Weights of a small transformer language model: tied embeddings.
Each number is 50 + 10 x the weight over its row's rms, rounded and kept within 0 to 99. Layers, rows and columns count from 0. The size before them is the row's rms in percent of the matrix's.

# up: layer 2 MLP up, 768x192, rms 0.0564, rows 742-767, columns 96-143
# down: layer 2 MLP down (transposed), 768x192, rms 0.0308, rows 742-767, columns 96-143
up742 111:51 30 46 46 36 40 58 37 58 55 54 46 65 50 39 55 51 43 45 47 44 35 44 33 70 63 51 54 61 60 37 34 55 48 43 56 53 60 45 42 40 45 50 37 52 59 56 36
down742 122:49 34 42 46 33 52 47 40 64 49 64 55 34 36 48 49 67 46 59 57 53 44 40 62 32 32 62 50 48 58 32 56 44 42 40 58 54 66 44 54 55 47 48 41 63 63 52 40
up743 031:40 40 59 38 44 21 50 32 47 46 58 46 37 39 49 37 40 56 40 59 62 54 54 52 27 50 56 52 35 53 53 48 70 57 48 60 59 59 44 45 23 37 52 71 49 45 43 46
down743 011:58 42 57 60 52 56 33 77 58 52 35 51 58 57 53 50 55 45 49 38 43 49 52 54 73 52 63 56 54 71 49 43 50 50 56 60 53 36 68 59 64 49 63 33 39 54 37 48
up744 105:60 53 48 46 59 61 46 30 42 41 52 36 42 64 49 62 40 52 44 32 48 62 35 37 52 45 36 54 28 53 61 40 37 51 42 43 64 41 55 43 36 52 59 39 55 55 53 55
down744 086:57 49 21 44 45 44 44 48 53 59 64 61 65 41 52 49 56 63 48 56 30 67 39 55 42 36 29 51 49 52 44 38 63 38 35 57 55 60 37 30 39 41 39 59 51 51 59 62
up745 106:64 39 51 43 55 50 46 42 49 73 66 56 65 47 45 51 55 51 50 58 39 48 51 48 35 58 35 41 69 60 61 37 53 55 76 46 43 70 46 65 38 45 45 42 31 48 42 56
down745 085:62 40 41 64 49 50 28 58 71 38 43 55 51 55 50 46 66 42 33 42 47 46 44 43 36 63 35 53 54 54 57 53 56 53 35 36 50 44 60 55 52 46 54 54 55 58 57 35
up746 099:44 44 42 51 30 51 39 31 54 34 65 48 42 46 43 55 51 60 50 45 64 69 39 43 36 55 37 59 45 46 45 31 68 53 35 60 52 45 63 60 58 42 64 51 47 56 49 46
down746 117:55 61 41 49 48 48 38 42 40 58 63 45 35 66 49 56 24 52 41 42 54 42 50 48 59 51 59 45 73 49 61 32 52 49 47 45 62 59 46 43 71 51 67 50 57 43 46 50
up747 121:59 33 49 41 50 63 55 42 26 42 46 55 29 68 45 60 62 65 41 44 41 52 40 43 62 35 53 47 64 68 34 55 49 49 57 55 48 56 43 50 49 44 69 42 47 54 53 42
down747 128:51 48 51 69 48 50 47 45 53 38 48 37 48 52 47 41 59 50 60 59 45 65 60 63 52 48 49 63 46 60 51 63 59 66 45 61 55 48 38 72 29 47 57 43 66 59 49 46
up748 049:61 46 48 63 39 40 37 43 45 46 51 50 53 47 69 55 55 35 38 53 52 37 54 40 46 60 52 63 67 52 52 50 63 50 35 37 41 62 51 35 50 34 78 47 50 68 53 63
down748 031:41 54 59 43 49 54 53 47 58 48 43 50 41 59 25 42 41 50 56 53 54 62 44 52 58 40 53 45 30 49 50 44 34 52 54 60 65 32 46 54 48 69 21 45 46 40 63 29
up749 108:56 42 44 49 48 37 30 49 26 47 50 31 48 45 47 48 58 39 47 47 42 60 41 67 42 47 56 40 48 50 38 28 64 69 58 63 48 52 71 50 37 46 38 57 38 44 57 45
down749 097:49 48 47 60 58 44 49 49 51 63 47 60 44 56 69 52 71 64 51 36 51 47 58 37 47 40 61 49 45 38 35 31 52 45 36 49 60 66 44 63 63 57 51 14 45 52 35 60
up750 094:50 56 44 56 56 63 65 43 47 40 47 32 61 49 44 40 50 48 52 38 46 46 41 44 54 55 20 59 53 46 38 51 45 41 63 40 49 51 71 65 56 35 51 39 49 50 51 46
down750 120:33 43 50 37 55 66 54 44 49 45 45 42 63 64 42 55 52 48 95 40 49 46 53 53 50 58 37 39 55 62 43 49 43 65 41 54 36 55 56 49 53 46 49 57 47 57 53 56
up751 110:43 51 32 66 56 62 39 41 62 40 51 37 64 36 23 62 63 47 48 48 40 62 50 49 45 50 49 38 37 26 49 43 62 32 55 54 58 47 64 39 45 57 42 49 46 47 48 28
down751 123:46 30 41 48 37 46 61 64 56 50 52 47 50 56 34 47 45 55 38 45 45 36 42 50 44 69 60 46 26 30 37 56 47 49 59 49 59 62 54 52 63 63 46 47 46 60 47 65
up752 116:53 31 43 46 45 40 49 33 46 43 55 43 50 52 33 72 52 45 45 43 46 56 43 51 55 36 33 37 47 58 60 46 54 51 48 52 43 62 72 46 48 58 55 41 51 53 37 37
down752 116:44 46 33 45 58 60 37 54 48 30 41 41 43 68 49 50 32 42 42 44 62 45 54 49 47 30 53 58 52 45 44 56 47 47 42 48 56 68 55 49 42 61 55 44 64 50 43 49
up753 111:56 44 41 60 53 46 47 59 61 41 43 48 43 45 43 55 58 55 51 53 43 49 59 61 34 60 50 46 46 41 48 33 42 37 64 41 70 63 57 64 56 41 51 67 41 50 56 51
down753 090:51 36 55 32 63 38 47 64 53 52 48 35 67 60 57 67 55 40 47 43 40 40 46 50 41 57 44 42 53 34 55 69 40 58 38 32 43 44 57 51 34 47 47 55 71 50 53 53
up754 115:55 43 57 28 43 56 48 61 30 54 44 44 43 49 49 40 63 70 51 46 42 50 38 14 39 51 60 56 46 51 61 30 57 61 55 60 65 50 43 52 49 36 65 42 49 71 45 43
down754 103:56 67 41 52 45 42 50 54 43 47 38 44 54 62 56 38 57 47 31 46 59 51 49 38 84 52 46 43 36 28 52 31 50 38 55 48 46 40 47 50 52 60 39 63 59 47 48 70
up755 099:56 49 58 55 40 79 49 45 41 45 55 50 41 53 44 64 69 65 55 51 54 43 48 21 26 77 51 78 50 61 34 41 66 57 42 52 54 55 49 58 39 58 55 40 44 46 47 61
down755 082:66 62 52 58 64 41 45 49 61 61 46 42 62 53 63 50 39 44 53 40 31 53 60 52 60 51 34 47 32 34 51 65 51 28 57 39 54 54 47 49 57 68 51 53 61 39 53 49
up756 114:58 46 63 61 57 54 30 49 42 52 35 56 45 62 36 54 69 57 56 55 54 59 52 35 46 54 37 56 35 63 50 43 43 35 45 36 55 51 46 45 30 50 66 45 48 47 48 44
down756 109:53 65 57 40 55 20 50 55 48 32 31 56 50 38 55 31 46 32 47 50 55 75 43 52 48 34 41 25 57 43 59 57 53 49 42 48 30 63 55 51 60 58 51 64 62 60 60 53
up757 096:51 58 66 66 48 53 38 38 53 37 47 34 52 46 51 50 44 55 45 49 43 50 57 49 55 50 33 57 35 44 45 58 44 43 45 42 58 61 50 48 50 43 45 39 44 65 54 47
down757 091:37 70 64 40 47 40 49 47 55 52 68 57 56 61 40 46 43 51 63 63 53 55 54 65 49 57 68 50 62 47 50 41 40 47 36 56 60 42 59 35 47 60 51 63 61 45 43 56
up758 029:38 48 51 37 33 45 55 53 60 39 49 43 53 50 45 66 44 59 57 40 29 68 60 48 50 59 41 51 50 62 46 57 54 57 58 39 47 63 50 48 48 75 57 66 45 50 68 44
down758 010:57 44 53 55 65 46 47 57 42 49 57 62 62 69 52 36 51 32 36 54 62 33 34 55 37 40 40 49 52 47 43 51 47 48 34 44 51 43 57 47 58 44 36 32 38 63 28 65
up759 076:64 41 45 47 42 54 35 50 56 36 44 36 63 55 50 62 60 48 44 42 41 44 30 37 40 47 41 54 50 56 37 43 51 41 59 57 67 43 62 49 39 52 53 40 43 54 51 46
down759 118:65 33 52 51 39 56 39 48 49 39 48 45 61 56 34 60 52 52 38 33 42 55 43 43 40 55 36 52 40 49 42 37 52 44 60 51 65 47 65 55 45 47 52 48 40 51 54 47
up760 023:54 51 62 45 71 44 49 38 68 38 53 52 42 58 64 48 57 42 49 61 62 55 59 55 62 41 42 30 53 42 36 46 29 49 46 43 64 49 56 29 55 78 57 52 55 42 51 29
down760 008:48 47 55 54 54 40 59 57 39 47 49 54 57 57 40 60 36 56 48 45 51 44 37 49 58 60 51 56 47 46 67 31 53 54 70 45 57 57 59 62 63 48 50 55 49 78 43 44
up761 106:46 56 52 75 60 54 45 48 47 45 37 37 54 49 55 42 51 28 58 55 46 67 43 43 32 55 45 53 36 67 41 38 51 56 56 35 46 45 71 59 39 53 50 54 52 33 49 62
down761 104:56 46 70 67 44 58 37 57 48 52 33 53 54 60 55 45 59 54 50 58 62 50 29 63 61 45 31 46 60 67 54 30 53 46 51 44 49 59 47 49 37 60 57 56 62 46 68 86
up762 115:50 50 51 64 45 58 38 50 47 45 54 51 55 40 46 48 44 43 42 54 39 47 51 61 51 61 50 55 54 55 57 53 62 45 54 55 56 49 68 46 48 45 64 47 62 57 39 63
down762 104:54 57 57 49 24 55 54 58 51 46 41 52 58 56 54 69 56 58 44 36 47 47 38 54 47 50 54 65 55 47 64 44 43 43 53 49 60 39 66 40 61 56 48 43 33 52 89 49
up763 021:46 43 67 56 24 70 59 60 40 42 53 46 58 51 52 45 52 62 46 42 43 61 44 41 53 47 54 34 41 39 51 52 44 50 40 49 49 51 54 50 42 61 36 64 60 42 72 54
down763 009:43 35 50 45 60 41 42 54 45 50 32 44 57 72 47 42 49 38 39 37 58 37 67 49 61 59 39 60 52 65 59 50 60 32 45 51 49 53 51 59 52 49 47 39 40 48 22 34
up764 116:63 42 76 47 43 59 41 49 42 45 50 39 38 35 24 52 35 50 45 53 62 49 55 52 67 55 41 61 50 67 54 56 47 56 67 66 44 47 46 53 54 58 57 34 40 44 68 35
down764 139:44 52 57 62 69 58 54 57 50 39 57 33 46 52 49 45 36 49 52 36 49 44 35 46 35 28 46 78 51 45 60 30 51 42 52 68 47 44 39 36 48 49 48 60 46 62 52 47
up765 110:59 46 61 49 32 58 38 60 63 59 50 36 60 73 44 54 51 40 38 57 43 42 53 47 28 51 55 62 46 50 46 46 45 42 53 52 53 36 46 69 32 52 54 45 39 52 38 41
down765 107:49 32 63 50 63 65 51 55 74 35 40 48 54 63 51 69 48 54 48 42 70 36 46 56 54 44 48 34 60 59 42 49 47 19 48 56 48 48 47 57 57 56 39 54 48 48 43 60
up766 108:44 42 47 45 55 67 40 42 42 41 66 51 54 56 24 52 60 57 34 59 43 70 45 46 55 50 37 42 42 50 52 47 57 43 55 55 50 45 56 38 53 51 41 29 48 47 44 50
down766 094:43 50 37 47 51 41 73 58 50 43 48 44 38 34 46 58 42 54 44 38 59 53 56 46 54 54 45 67 41 52 55 53 66 40 65 58 43 54 56 49 44 63 50 65 37 54 49 61
up767 101:41 57 51 41 40 49 46 54 37 58 64 41 64 42 36 46 65 55 57 67 32 61 54 57 55 59 59 47 49 35 47 40 52 45 70 49 62 50 58 57 45 65 55 48 40 55 46 39
down767 094:54 44 50 56 47 51 62 35 70 44 60 63 39 51 47 42 57 48 60 67 51 78 59 52 51 39 62 49 52 44 48 65 63 51 62 53 63 70 22 45 53 49 70 56 47 37 42 59